config = dict(
    n_layer=22,
    d_model=224,
    n_head=4,
    n_kv_head=4,
    head_dim=64,
    d_mlp=896,
    vocab_size=2451,
    activation='tanh_gelu',
    norm='layernorm',
    norm_place='pre',
    norm_eps=1e-06,
    positions='learned',
    qk_norm=True,
    attn_scale=0.125,
    bias='all',
    tie_embeddings=True,
    parallel_block=False,
    init='trunc',
    init_std_qkv=0.0359,
    init_std_o=0.0,
    init_std_up=0.0359,
    init_std_down=0.0,
    optimizer='soap_variant',
    lr=0.00701,
    lr_mult_o=0.934,
    beta1=0.95,
    beta2=0.95,
    lr_head=0.00473,
    warmup_steps=70,
    schedule='wsd',
    decay_fraction=0.578,
    decay_shape='linear',
    final_lr_fraction=0.0,
    batch_tokens=[32768, 65536, 98304],
    seq_len=1024,
    doc_mask=True,
    train_tokens=344700000,
    steps=5541,
    dataset='wikipedia_en',
)
Each number is 500 + 40 x the weight over its row's rms, rounded and kept within 0 to 999. Layers, rows and columns count from 0. Numbers have three digits each. The size before them is the row's rms in percent of the matrix's.

# down: layer 9 MLP down (transposed), 896x224, rms 0.297, rows 408-467, columns 112-223
# up: layer 9 MLP up, 896x224, rms 0.294, rows 409-468, columns 112-223
down408 100:551492531540559465486459461518498558494488569469492510481443520518494472472519528439433513475392521423459464480495488501558504477502531520484505453541546499449495415471534501459503583598450461507467524535546494521450464507498558504467432490495486477508494481551456467480476478467498536521518524538528448437377497518587474563461503602480
up409 104:535582508451521538544485529445462492478485461547517401480543572534460499565474489488428447504500456494520521458459485480532529492514531459436427536477482460499527575460520476466521493486497491482434471564429472478547479519479503570506524512546480584477516441486518513466538509533477440415434528489424556442494465458565531568524410486574
down409 096:535439522489447472497488474448500504524510549461543494512389534471490472468519532492487407468465519576565509498445556421485466594486398500524539506446522429479504436446467382466477521453561430525508456519511548530481455532524493475504480520497529583478517500515493542451474572453531508503461478539462511430526530558454518502462467455459
up410 102:455604411501526476481453538488434534471467478512620477510488486478454562530453509505487470548508497551479542479497465508516529476533496483428513510491473456414528574515496464462507472502435542543516450469493532548387487472499531517527489525562516514485493438473477447592518555542424501487505567475473588566469428552538523484492507544519
down410 089:487481573484547503459497450577519514482483533498406550525446496522604466561472542501573488570469538512534503593528502498485500572463443420468517561544636556544494431534565512529560503490523495561503451558506499519535475539471410471503541489545532531535461534582491531486503457522536559529499434543569474483469499550427449496480461545477
up411 097:577522435450498545505422501396496443544472563473530406529548489579497512475510485512397519507558542440556463552462560531540512504537551512530547557507512521542528545490507552538597502505500525468518555488522525572525464506444564535549472496468508479542495498474497490446529436522509494441471450498542448492460536538547591504379494514482
down411 089:463535497493541509571493438452509488450517496480576516492475548569465528520514537486473474507460552523536489469535475533551538425507483429482513474590513534468532491494507510510563551545594512488513502521498494504511499485526519439601503450537488460593579528528425511481477485520492553529522510550510427476504567533487496552440452492549
up412 091:546501500517404485542467512415575506497520463502582540517516477549460524495470473526522501540530485529524523459436529552465495468467501539502452447518497517511486480474439509454489460536528462465484547524509505533522568439514475537490476521496484514418541487512531490571581475515493476450442617515480533556536497516478524474500523541558
down412 096:480550534474466591447476480492543571540507524487483505482521532505482502468468544522467426489439523468445549517609459534444507501533535505482491441451488573515498448493500470450546516561481512549493506507499428521496523490510539498563528523556536486458529522482517526401530536465456534511515487489542498499451497533422471576539430563396
up413 099:511533528499481467568470459437474473511436599598506550465490451548571485537527469482494540408558551505544591507550491465451485516513428437472469497559517559492479463461531479548469532594512482515530511496546492459506469496486505490542575497449505531527536475419544497471511504536462528522455439466442528508544538487405485465505527474482
down413 101:529461485510503489476542475445508574540542452523502500478558469415457542495521445437505441472533519477487475490397552633515491448498525469556434535480507481512478414485446493510482475562533443512509438384403459489484504522496525520489463509539497506442428511500437494476573440504493439504458536540476500489491518446506503476468560510458
up414 102:483500584482441522528480428491450471483521552556483477494530552555517420544488484446521424483496477433613459461484418453467548536524462480453499447495425525550493453486491516577527450467532529480517498544463469517485431476456512481447480562490468528416459536411460519551510509397483469495528479456502475474589420499517504498569477463533
down414 105:510518520474551540498537504509508497507443484484512450545524528560486486527474475582554432518552536467548566467554527485525472589535441488482523453535526477479520524402494526534551437414509472591513490425496499546482513535539466462463425515461516515545525519550402507422478545492541476554505544531427506530478463522460496489521404471533
up415 106:501526492437490473512478545469508518537503501493509527471520496496557515456517506461459504484475496572503484451524569437423547494528470461492529477526528551556509497506484535523581522464467473436461468475466514504526492559481524466450498432491497549467524546465480538548476539577530546479490509419602492521440528566518491514489501502479
down415 108:492501444414526465511497502510561492474480531535521450531496473522497480507425540510455458487510554469475547448511532431493492492466472474445540498506491546519461464503493454479436549479515459523497558498548479496526503635472530522471439519466466499507509514521468489453440427552543561532512485452525487505550527515525516533453465532494
up416 106:537577475555438501512470494576505564459477459481480535484475497434467562467586499470524523546512460526538453467527517465469479535491522453490527460501469540446481562460485577450578478518469533490518528459507474528552545453461530454414515479486465523431535549495489518535558597513543526498578527535514536483453491500419513498459444538443
down416 108:561464495535451565538558577494463545486504493543506496505492493476595521566447508503513537550511597489488459508540466426486426513501411591496513552558533481466569430525614537524466495531521450489514541467472490510528432542441511568550549485504574566544481521486426531441504463475464510456484533467564454463435445513485465565536506507455
up417 096:453449449524402477450504455446488500520512490532524480494529472534497455470436528512492599534566488469555535460476582539521409504452465530517501526556549470480432463463523496517530457481500496403502489461527489497452526500461519477522490423449540538484502513560457373586550550570490448502517515505556517486537496468439521474550529430549
down417 102:472539501457492478465551520502517448476536504561492546501504412555475574468540588510523475551469569502548457569508505534546500511475476539572556532447452468498479485503456517447490480438457490493516491444462530543436424539507526527571538493458466443473555548523544546426443535492489500478432474489544541476521518493495511539491484454480
up418 092:514505550507491521569494525509488454508445537561464453518483493457582507469437578456537453580490480536544462484490486526515488505507473478475562520546536492506499524510540517536482502500491483512523516449530523553438517519483551513494447467502550460466524487519591494612447527506563460560416559443529502487556493578528534466499478475517
down418 098:481531471492541474484491599468485523524503490489522504540471490539546560476451511477375460547556520469491476472503463498423517516447420503487535478511476543548515523492480470476509446538466578499464569451525525476450499528462590513560502608514491453493510543512510525505452507514493564490538545493518444472463541567485529509530539449512
up419 098:497527549535446602467482542537534496466543534591475503519466475504543517486523501522521517487455497463485504470496490507437538509503492502473513506524451470469445530445476627545497484516553542534555522538518550513473533460571474499536562551436576501493520443467496446514564458457524543475462481463556552466553529457570478452456534499491
down419 099:520559503486514507486519457559548475426487538541568501472519457499512475515575539510525584396520492533481469511554458545495509430481510497483455500467498516520497473446501602481533515542429443492456483521457468513542458453543499479472505558510507505503482562583563493471563469454433485448480509574544467508487487401447421537433526558460
up420 100:522484476581515558473563530465476476481468525563525514495502528543434445469437514537526539513566488580489449587503524556520549488444464505482512491466475544519570456508504539523549470544434529552493457500501458475530528463425513517509489428414488477389508454481531510473532541465467529472435482520534448456503564525511559578536514488527
down420 094:512493511504489509479494448521456490531510556538493393489452491427464457491525495536562494442503474528458525466515429515494462496503512405414419497505470510444445542489458531418490449488537499457484504474445483462464528518593438456525497506473524444515490540472533515539504498501503525476524424480505485514490476538487473529529489544515
up421 097:481419533502453482480516445465482500504459516540452519534516542552571541495503516508483510478545501511516524559539505527505567538527493567486526487451534504410442560474510530501525525448519520493470471473495490549519490473499490438563428493425500514447518513535487564479497453536573446490475480476505569511518444487484511477524537501499
down421 100:482427506569537467539471476445396493485488525542518542512458510617484558517542521489547512435498499499464525491497477496609485483514554456445486531427507528416488507463491565487504498474517503457520486531504539538523475467572502485514535501516525540450536475553521617510467401500522549502496420418522494491490448490485523501444458503534
up422 095:495517498466520548496535506492473450502492489513509547538483559609476494466588555491442498509489470534473512525535536553487519441444493420504423482502488464509518537465533526514504471521535441471476538521445480524519570502534521530535537471539429475490496430418469472463567458516507474541445535446511544509510510494574619514524466560511
down422 095:428514611482493506520509458486520477467426485499553527557540515488480506465450490578561472518501473533475512484481511470484498504378571468450525481467459475571556475509496469447502481509529521455517517517490516455520540558579567484484565464532464549532528493556479443412512457547510477453551452436516430486482486460433464481504431520518
up423 091:457489509476530418541558453456524497523518497462458513510544472539588511412499473582503566486547461514470511479490567534450528550502558528493490478501501501473470498561520501554446496375525528538545457461531479515543489523442534527485485494514512500540530519454562529520509501551449427461536493584489478503462521529517521450495572418516
down423 099:419548510486536484518502520427487522468535500461417523461504520550513495406503566435403499548495529460481501485516465468415521478551501466504512575420542477425510501521526499529505486441512451545537514461524504499525499465472456525542563534497479555537500571518497423467514501477504440504406537543480565493492494509517429546501443451533
up424 098:536466490498455488460483549542525550501416438454484482511533490535569493466535487489523456530571519469549449484490552405489532512539512467500456443586530526494425562560530482429499529500520482576498508516497446457595576478494422531493521545484493596501547487500490541458478517512499458454515501520477533521469445452465463471534464468498
down424 101:549491470498489506504462471545426483433486432437475465561473483495445551517504508493446519463495532441573501485442478592443437486474521506516481513551512600495533544489546482458500430540560493556451551527515543511464481566482577525595589400547520479491503496461501476434501534512551595480471515408456541473495521535481460542431538436529
up425 104:537540546558544477522510530490521512491424497467517455633529440504498488439518523463543574540591498469451489518481567477476520530543448480541499433516579522473529456502496522444505532499575541487514510482480530562505487533487530517538479531471461472499463458535498551532493458498476529463455529469580496486461553448456519584505507444521
down425 091:524473546448534526483497458483471536578484533522485515458532539494462519498456535532452443465471534516508536448536473526529474478497411486505414430534446493450480487508530483533499434524405477474470504478478532420582463534516487496409556565533555460535471499525501492541513527467556496452489484547422479472468508576580529386468513555523
up426 092:494436498552592513511510445492474512486424486465480490558482494514370551509475495473503448426489448548553486544507513450510545531480461545538551501469477532478470484485485520516543469423471488566510526523467456444500442433519466499457448483469490507577505479467512466504505586476466506563590524550467483522458525502487541525586498505551
down426 094:517584455447501479473504518531487495521427463448571436514526466503455456447550567509448437486489532533531503492479474569489501489433571437486521500527538492522510537494490520452494508460526446443466520517466476451464479495510524415507437548515514495470452510542615560493523545513496493483516533381467480551467559547504461462524487486456
up427 105:493448485586538555521485463478547471430484490468472369514548555547554551469502514489563492574522452476488511617468457566454478488548518571476488503494507500515530486548532539499491483463537444526592514448410537503531442518536476501559527531498510476568519471599542486476485541457490475512533459458460464474536497508476508407464523520481
down427 107:507533501486520440479507550508476522458581487512532453497601535468487433448385457467545494469548523497537545536570528417410430479510468462499500514502504549566533528524513539547479516548498494506535507528463481500471528523554457449438491481466486483443562466487489501505484452554545526528571552498507503549414464525449540558521504610464
up428 095:469450422518485556477453609483514431531474479446474457451561550500514552486532485478495467495532496465456489438636486476516475479495558559507552530516507543523480464500509475522608515537511528474511443458400509516481494551438516470501483508491446563500502447512547505467472469500523530517541518480509549460592467493509473511559520536494
down428 094:483452531461472515554469519482406549493556487435442506511476443529491590475561417554563486505477505570483522464597463445528497544512507462547497470457507487563542534478519526486566559521546461415590454506458488439543501466536501468456510478537488534418531479438452570573554472492532533478479442491513512457463417448565520476510556505486
up429 109:505532518449451461450478504483530563411502483500473515443507478512459540556532513523591506502463562484489488478470527480489495530527539485429484511543518525507593461535556464512477508545529540425458456519484470445574568485542476479460540494529475436510483500492492482571505564408498505473471532466528491457430469438505551401550547486523
down429 099:489573565476480456493487474483549499524435527448558560485478549478434471545519526442479455500513532510505504483536529525462497505441485530516550559474582470489348487533412488524469574407486495455480514463561540521459463440462467516488581522507447483513492532486494513563541507517480444492511478497496542481523489461488507548435519469494
up430 101:449488474571541468457534482405469537507533500522573413625533514531466473544455539506520461508524407514453457474486466558582470523422576482506456556461533543478517446522465480482508505515539495466511569557501488519495469475506484516537534526515526474558480489521503547527523490484449448513478596534535533517446562463405558513529498452572
down430 084:463563579427491512490464499559494476502488445461481496531521461453601553535433524550435512464516509517473561459519498498487488480399504500470537518521487449495542440518555516550451489479469417556432471557516624509489435493565552535500487478473476515569532545515486445447485481507564516486548534446490448479430502510456527453492508483517
up431 095:498512556538544503524573484439551515425452462517525575540510524493495502460486536495512473507473538530459434528486462510455573464466564530482506503504562422562425489518476487538490470526518483483486546444508430507509493505526466553466564486548494551484502474435503432394495580528492503568491424507493499497508493543490495533511494548451
down431 102:506475405509479521449477528508482461450500498514490501434459551449497465479511495502446504492452493533506517542525487493468453471532509465502511487470527536532554483510475470502501421470464515471504558459483459507494487509564467527525495508512497471435482508478509543510384492501498539485517513514524479521493449557539539516492545495525
up432 097:530484487523435487466607446526519489594530406498449458517515474511488525556500551463436492426517505597470480525534531481470503478525533573427491455515519498489380527494551508572466439509453534537485479499547503462503543563503539522532590520533582491474474515499444491477497520507540489517546522632404513488541514505544537476526503549501
down432 102:560493585527557487513533555476460555467523549488448496452565476454469448479472608523465512474543592482499463499482506534476473468504542437486519489464527512493441468550470547521461506545480493506515471567619495424475529558538517457467559475467534529591443510534506503509473479478412573450509506427482523423575560520498479446503494483509
up433 093:563497481504519504480577537469482465525472478493459430473453460489484511485481497519597513622486500488500486447523487457513519514423516464465496521441475524562470489458450547442468561507434496433557508509516509487438422428504483511476482473489533456527525467448607448443520529496495475490543480523547491488515455518465546532508483492555
down433 092:518527487505446523536499480519540442503525480509463498463438502529506481462556488468478517582445483494483458470499517441522614441492540553528591519499532520507479549449593484515536451535504531519511503519487515541502488565556488486431474459529516490526502509545523529497526439553478462523441439525429466521532466577511457470599510503478
up434 093:432540480508469460544529472469492520531535485539574478526488567505465587567467489486511489442501461453444502490582485547485495514537528548405482578472554485524469498410533490520496484544485470501503547450517516545533480545503490433493589555551454539500470490527492478498502501449452536452493484478507475497508516506486551515500473516538
down434 090:494496418455488517413575502524516463456517554486465487461463457565498485520531523516463509572565484594479491515461522486500456529455564475502517501504477566548507514494541488436523558542552492464483516519561461521459558515464481465536474522543497514515499528447523452462523465526487537488532411449474520542462457493540469459508577557427
up435 102:499508517559422561506489484471487565478447538556479450595477492532439535551517516526470478488485453501455456549491483533518504455500474419543497476495552472512593494544584500507473457472523582487509457425521468499497448460444475459498529526492454559474533505495440481440483563530555485517467455499535455493497480495518512503499492547534
down435 108:524534561476460452528577442534472486503507535526447502536519464438483479461503462447410561494490563522508490504469525489505438482534559532431452474435487457493564559443564567523487526482534509505515415512485483528405430541442471544533512577527547499527533518518492413457428500491510490536460499471456445507485447564465536530486561492543
up436 098:510471485517507533558498562539568439477514483517504506514467452547496450432492529512516504435518483558478512401440500469495533573523465462493458473517575453406519486538503517426508568503484471504497516444556494506524521545532481482433502555508437536482521448494551532463530465570566522515501488465492420480489490466466506563586489470481
down436 095:510527493487451455614546515468497523481558501562566565483557435473506488499490487505496505533546508475482504465444474457455571473448530523483583476433486553545445479506453445496442546470465505572494515552488494476485510455505533486506526435454535495575542524520454547518477577502448522490513526527521476484473567514499571486530440468517
up437 101:486477514513437534500475522523460594513501502527481456458492447486526483524502514490533564473486496524501531492426425499509431537565543463504558465520449522579570462542466477508550460445456480527484470482569547531492533494492553542534482444471517487469446463395482523520480549449608425407493504482496430524463460523449515516513467476451
down437 090:551519510502497520550524573556518499391559461467512510551512495508507471524436364524467522390489499499516546482479513512506405553518524483501513473514566510478516487526504525474488552496536480506468423419446463495490559491487434474495502518470480470538518414531479492551510561510466520541479467505480562476477524527546455513542504483455
up438 102:489452514478505542589584488489465505528526467445513495523504476567423507472477472502458426491531514514561449541561498493539495498440476504507523531505512506455547514548540559526441495453522469474496528470550462498520462531523550586485542489472532503529466505495534573456557414530512451530443475483506499453535543420479456556542582474521
down438 109:475617491556563502542483530513482464546471511426515504530486512429567548460550516517439500532505489517484540496552464466511573531522524455549605487467521538491526491542463464470488544467465516497493464485548473468513499505457508476574495535421477506605451576529550437438443508519487554570494532485484577486498483549459560543439548458450
up439 098:393495521464582524429454528428531540561460590464500531421447546550410470553462522501506459469478437451464474522481510469532530529594525506560470516478502512435541506492468547522557499425479468479496531541495429478541539537498480508508489512469522452535470480454517555479478467524471499478494477474492619496499520488482461477525483483565
down439 092:499524502479488586526485466529477487536525432517497541542527499559459572427423472496467536454433443557564487521522505505465513441489470524466512491455533527545491433486456508457434544531413507568516549503491498480488481433512478505457463476493479546475506516530479489482544479519504583473467472493466461470527464480508550416399504497497
up440 109:493514538461457528474483543433554509510487490478532492455469490413492551551438494537538453459500498388442480510491514497460548502545486544469472523537522456513434514495531533558575565518552517499509482551554481438493495586474504554520549547540527480537536472543519494514548508376497568485502528533487589524501475490521511441531508516464
down440 105:528566492477421481476489471595524524468529465532424576525535525569512515489587579488464471583500446513508503416408503522490544480562467524508489477593471483505537521564483434532496517461497502520510450484441524463515527530498490521580459543534483496512496497451501534500439557476458521463428498451530469516445580493526478527528512440516
up441 096:456469472540438482528512533503481513501487465498481527535517445507476546459502480531562466466473520524492489475441544329550508554528486511509455494543558510498514545475475523572516538475533533535532558523517491481489442461437523538519547511540534491535518405430475444470516486450459467519523474443522519475465512517495534510537498447469
down441 098:450475572554527439476537515503431548429504527589519505530533505501508552659474509509456488506486505515486489491455499497497498490466500455444515481474478484461552488506451501442542451566531540501470482578514468523521528478473538504474491490546486557471540478480538544503474464511529550469490527454549523527552507532540466496510523512591
up442 104:424446544539577481476482514499553520466504464487481492561470469525486454443559445486497488507521470462396515491452552537558495501498484486525529518505549492484484500515468479520502460511506451492513469480495464536520565532496526482508523469477494467495480505429492488466491459523461393457452543515460479497510507497518640455549407516475
down442 090:418515567494479532591547456479475477499459505435515469510406500502551501505444529521489576611553499488587470500448476536528462514464491450621505469545456488500400508488579484477537493523500471477555500510571471518494471573465503474528515479446551519478539532567508529490475417520535540478513508459538503451494495485498454478479524531500
up443 101:525463561476513513504504575510446485499459457591464510529536464475461528437517579486527507530463451569469476572491553544565545491433476532521497505485468501507472510513509534548599514515484436429519546471500537463443507503457455490488529456515494471491489520446492488526527539539520511530428486480480544537471492392553506518511551415496
down443 098:579424475517536518506516532522543538511484460473469503501511534493476488393490470432476466478358487527509465502578503483440528504545542505587474534556484444491506516523532538542460455540436568453543424460544440548467562501473441492526557547506493451495485512492486478419484477533460497459475502524513503500499520543478475546544509519478
up444 092:474588446428485451503485452527589526472537471514495541545493602508438545516559515463498474539480512521501517491422508488491616427513559590480553452452481474502554578458508494468539478550498546527570449496489499552476487489476500446482486518492457516539515475540491489515477542483546529517504522475484473529530489511495512501547499444539
down444 089:540548492508508485596506447530497561517509457434470489545485463508513538532469517535469529475443466531568516483505445514542511540498562494512466485462438485535518511496528479411480549430517526503479500421549582457504529482514435494481483485564526450529438504577517498528507509576613492483520504473454462541448511495428529435543501550567
up445 094:526436463505514452445538480578538521568469464493518496491549520499449448486524494458382447487439508501490503547528537523529464499443477415500495453560475494528501466505520535521428459448513481495484481493505521539559440460490473483557440444437476527486562530500520478517511506485491539538453533517478561469482479458478394465509521462508
down445 096:469439522529506457540503540563521531455412509522522460528440495506505493455535456532526428475462518528528527448488523497539494486476497546545448409536439495491442460491521504520511503436489526447572437517475438471495502485556599477531517520478523593524466503434478476483492501525487485535501512465517487442474461618492516481491527478515
up446 101:529473484448474518483458474569507445497465566537533399568459506554547591471498495497541453441519511515553528480525548503453564511454504538522528516556493532544476434505577542533496478523524524476473427486495480562473517537450474439510517556475491471496442482542546452573523490492445526560473516418567527511466523529444516454571504443453
down446 096:493533520482510602429489479501504529501504504452488463559467528495519559435421563502488484433460424512493497446521551476478560427500432517509450425484541524508470522524517483578485547551575477542511477466520424490458472466472427469487561478491545534475498493533504451457461562478529460492435495506465467479521501481466520491483437466513
up447 095:496474490568468559446522533451495501515511485516555436560523536529449516509451514508522461491474576452560490505570527480507501513542496515479476484535484502499466486468506484522464521516469492411549465501522510549503485495531558460517534548499515513439515490487434510575472511483462429496496449481531473423527466468549543534534479480444
down447 098:520594498508541564397530456493563567503555504528524457479486534529557548419484482493505531426512417466486461510461497478480542553525494497501526470518509404484563480420530462475504513555489529479504450556494463476490459554497543493530532512509491560530540445518525562442496520479453515478532509497459490449493484440523452545474537435555
up448 094:475430449564553529528529455454503497560470539409512545509533523455469549511446513543437482475597467460438477474538488478499455549480496554527443484531572459486512526512481450538427476508450420503566563530535552504505523498475504562497503525468534551555521508562560531533483464430474507505509500514467540495476564464475508436462448471455
down448 097:494454544450503511580534485497533571554522487483492488458508530512508513558495468473463464474445538463499511534502574507497527507524462586424424558518541451511501524498535464525505448481472487501506467423527478475505475451418485474514459583493539531514456537491488451546427476471531443540552479494427413464464492461530522502460443481498
up449 109:472485532534512481525535485448473514512510525549546509421477528443492537581487496554488491495524530450569488530516469505471496475517483554453617528490532558512522407486593565525502487536484448488515435485473470417556440499471403566500513488554494468488496516507472504520447486487505454491502486528567444438451487532482504429484467499487
down449 107:504458452472403504525494522449459421501591515508478463464488535564450542485512573543474529450473527547527449452571504527518490506529493462453474538583486506429456507554544535506461472457510513487493515560504456496522547488483525458491525504527586461536488548502492487475492500495387450484505493518497414474448494482501438550526509506501
up450 096:494509540518472484508523471559512501463562484537442564462493526489477504458535449511471493536479507517429512544512549509565492565514442492559536440542430585482467472472477549509505497495424505375500532513445443431561474527541533452498549509548485444467460496516504518518551482489505530484511457498535572434534475527501492484485560492436
down450 096:486447445464480456527461511508562578561443547467495466529545501484433412551470549532420516494562506575500510515512543523472445460469579487499490462524524535472559555442447578538482502418524455473453457518507505518472493523472476521526558525531458507488491522596559550520412526502460580485485558522540501517507494556446542454526492499521
up451 096:464450513556505495501485488478435490550422480539586506465494573527562451546517520476488527584428496572544479539529534494494586429583460528503446517436460477468551469523524489469552474465457495466523413481452498527529459492494498397495399522499567592520553501436490490537487451470456478445513538494542414567443475511399550500515437496572
down451 097:460455545489457510490526514466506549510428493418490596517483476600508455533485403488535452556523536528471543561419465517465476479491507497460488455514491546486506495518519530482494509532432471540466514574460621557496467447537467526457522440530552534462473460527518517505512471430523538478491513482582489479520471476473517479476549500522
up452 105:442498485478503464538534519383538489497547510486507485446543404440494590432454488565544523483502454574511420537520442561534493456483480534508530507517500524515409523547558580489448577523543536457480476432474505499511582526426466483495525500536471517575524553431526506485555467504507481500468475524537505495510506564518533482491543483535
down452 105:490494525409547491529545528485561546499506540512488472500494512490538568505528502503471528437434507370469482545469478486577552472493495506550523525486516519536487471581423488512525505528451580444510492509561491415499504538545514505509456485532580504493540444477503475438476562547444562548523498498532432418521442560466504584546510493483
up453 099:482516509591488460487459519515521493550531515493476451454509514530437475534491499442528461503486510505559502520465517527477491471468537465484506472578520493491549535516561430535530489459498507513470534527535441500527463501531417506497516534531513524586546464554392507502506467508542494527506541444462527509515437455529427511526479483502
down453 097:522505547545538508511588442436511454499407498529539527518522454432506477503498495469537590452531482510556509487485454480456509467504435532398496421512542489523473461510552449546566479508455411498502483511588511517470497544517545494463495517476529539469530570512471505449560510481477458539483488476459523465568561469520506530562477523506
up454 098:481533522503503567550561519498465477409496489534479459496499501526467521486491406479501442452564477496628457456538541539516523497498488532466439429443491536497410491492531537493496518465501503548517550572412514545525536494423485517464484450529510523503529534537593603513581478446469510491458489483503526531458517441490499550536502485549
down454 099:467543505458455527478463519469491555528469537467447468555445474543583469425531560550483573511447484438496574502444446486436505528503497473517570474491489486530555488601470485570461458525419543566534431464558530489432445536538541471528485501565501535483540554488505453541455479485489516495535520459463450465560506503486538513499497519559
up455 097:419425464508481497575499525481495544509566500533526564534546569488510475459437502474472533538520516467518503584521494484574447518450502418462501498472580440471488505508401421548525536498442487511546474509540532515448489528516512531518481517508524557444505567576532496527492504533457522570548469487545521535446538478504542556458463494582
down455 095:436556504506531516562480467529471485426561533476563427500554540554473519455502463465448536461526503538433529453426479581607449501602481470524510549528531526463540489484431409508515434495439471515525510515477523505527508507559498527441483542532528522476503526501467499496537511515479525530578407472550483415490486485514478479477486504520
up456 098:494541446420522486436557419514522506439526521512422441503493530514479436570518465521446489431480533511539485478529481538511458487452539524530499546595504465469479505467447521476593458449470441454525480506479539487548509561484454460512485450509514520503496458550419551558545561430546507536514430455509507550545451472584517546568543568488
down456 102:464416451505507462496523461505501475488487512449507490553517509513563501482451489554490520568459493514575520501492609514506488483483520522393527545413491482503494524541487457533490554518535494543494513440450509513468494400443502521520411549566465547537520535414568475523422440459500447593453457494513479507559504553552521436515420520446
up457 099:516437398585538486458452503545412531415520520527525484579501456540489491519454540476501481462431459574499504550481499501516533445462480514501477490465498586484545485489514529528521481508488478564484528487455511498531458469504506526529560538553526506454526437482538558534459523405426470426487484458504405507486496498470481540514470452547
down457 097:498486529573517465473559475473502534483530495535500436449532506473536537564522454472494452451554491427426508533473492519549443467479533423503496466499528478538506543529409530462453435451440482511510526509464528498426483492525548579482470563513561543542444546529495481460514513435485483480476521463507456508452555511524495569501486419543
up458 099:527444510480498544492526468523489433484489540527506496514489518507457477488540521517526460544500524569572475439556459538437584431499505541533506516515525440569534478451520429548485542465469507499523480493551483504512551526452482443506522457532526506485526545504511516489571533469512548509534452541481484566552499503560521452507535504560
down458 096:481507500551491425516508472489482460452423520489576521573546506512474482509500539442424497484498516468522528470505520443515481417436502573518516485550550442450525488592496476493439492446509463498584471480500560521412480438512474558563521565483543504444541560520524490491540539478489521511506538405560470507465510494512480492512516528498
up459 098:495474464467569515510517521520516473613460480417533528483527496465525602505512439506511512479514477476538530545462557449463521463526453519529490495541539474514531408500466488502562552515475455457473556501482521451474471458464510507441514507479507503583515536563563536555498519501502497519463528465452474521525511595462452451515527501508
down459 100:526512464534444517459503521513492503472487510476493523445509455441438514423436526407516500473497510477556510472433527482481547511478490458523565408496549554564534555509485507516493565547496475528510569482552388503476508514528502557481476479457462559469553488565482482514451530480509498522468479551559469550486504511483476446409470546537
up460 102:496475554488482507558583552457530426554537456571462446505460393509473546487509549500516527524469534529422517582492560517543438507509436493507506431434457561437515575491559533448512470527475508469601443505446513543514517442433502489495547483498474484480543539514463518536522534472484468479454527525526462498510452528480556510581521447541
down460 093:585509533488496574530483581560489547514479494485489525479494470469457457580512487500556451509568491526513485465524497537522539492520470507508540529460463489485428473486547449507508454539465497589490483537530468485478541471582594499461504565483468526491471451513528578497530460517441496563491498456476466547510532497456463544533503606463
up461 100:486425521528519557525418499469506489495572504549502456511490546580532546533559520527517477480526496547494421542534582453496463513511481403521522509466491522428571608476470529542550489464498506479482521479446522502551426439565456482450516527487478484560491450470471504541500490513513464487459510544448516569541518444504463482527423567474
down461 111:553548550497433491451540422478549495449574483486503549542522431550528503568501557474544485594504506503514461531541463486520460438504473505503521505542512561413479565516559481498472488475531525562502537504426517444534496496522468505452471555537472502553468500565385464503518514567568461499421487524505483523540517509539477509481489566524
up462 104:515508491484536474496534514443555526527491523490537529412493471482457508484482535561526509488471480439497489516497488479474555476522474542579480529525536442553508478507524528522477482508486547488575498543522608485439490552549507460547473549549509462546489523434525477480506492454424531481511430611475512505547531558483513466520479438555
down462 108:560557539479508499445490526496448551537484518441522477484516474524447471523424546538474446542404539468535521537528462447473512510533537504499463487535467472524540475515551474538592496475515545500526472501490519450453463572538543492590506496447508489509490536499560502435520509497495602487474490527581488500578533486485501485499550502461
up463 115:483589540437465469530462440492466443505449491559539484524505474484552488504510480488555547548502491412493588449459489482530481478527485535549553473591507481441466522494456495517529479534510508525548500428487497535502501480466481502448488485473513512590438528509600462599539449585616488493424498541494526477514491546531536546483528497547
down463 116:537417538494488526517494545529444457432522522470482430491566459453546529480415446508507506547526476432536538559463599468465540521521441512481562591428554545521576533436488463538507534554519571453449523531521455513495497562425511532562482484471558473524456512495534460440478420513470533493490519448534550494433532523471505536453506509518
up464 103:499557553519516471521471500489511514502444454508474513520560516435488530513494525470530495504521460456473450562499491399519515577490548485447503465505449498586588546565513487473513512468502431501522510524522480537498520582504477484472561526509474542424536483470545491481475498445539460549539446482454470537567495470540519514495461492504
down464 104:549604518558415488532550478502535429523515565507564451529497502538476445489449515517544524445567522619451544487512491509546501542461442509481476575528486511553486531414538485484540481421434547484463475484508409497505506495480579489510537473422484424495529484572475498486509491499483463455461517569530556468531443525441472462478545474539
up465 104:471433506511545569525497565453493485511516425475551515509498487516514530575516484490484483522503466505555580506401504523540485489526497535550511540492454450507409490506626529544534491505482453535582434545501517525515508466544534515509500441447504537429474546524483468560482478407496431526460530542529436526403425500511493469473594494491
down465 100:445538519563520428452461490473540516444498553481517518466483527480525475528508478510508521485457469474465552484462452471462534539484470489436464491467531460475553473472437520452441496524495502513488466444508447467517539444451511516517547481458445500499469512508419513514531497537536572529527490458568443473531545464422507525485538418436
up466 094:442503498536529487483629484498525530458439567520411491537494563567454406457508559488485476459534482553498402564498516518480505451538480473464478461502561485486532485481492514517527539496538454532545485497463494521484519550497514564461542473521529476417578461534445480435529529466453500457541503500504491538477417478519502497515522551500
down466 091:442512488479467497527464534546522458530471491512568521443461492480543503470574487526480475519410595491536498510491554505521548438523456498509524564505445537556538473499443437529486514479486523479563503563538448503482486526506522438505480562456445447504460502462489486519453534493454506500509466508523547458492592550500533477573469511517
up467 103:437475461464500522508478548476483483497516500415536522470441525433525521506464527516528493481488446585446525456529503503479519476515576577456447564495445514480468484442423448548544552408487491487469490439534496465476522493520547475542518505509554558471515525524486525553494558451560472484485535541534464514519564499448522496522476548539
down467 103:510533481454492456475519457519479541450454482499484505515531544487611463487496500464528547469555522535471480561511450482517553545490515620471521454493504514493556476483505550523531463497477490506577472522485497482530616531539535561439427463458510563463538498516473536464545487489603565580533481569495479469568486464511470471453464507469
up468 101:486490464494475527475496448525481482542462512548492454492587475485511426461514519512530416446477490496558432503471531480592557532500441473551493586477530529566534555538536461490519554528501562506500559510498439518511533445449383514531441487495503467503428485571522486566473422567492465463494485394512480476480466471527527490488492525507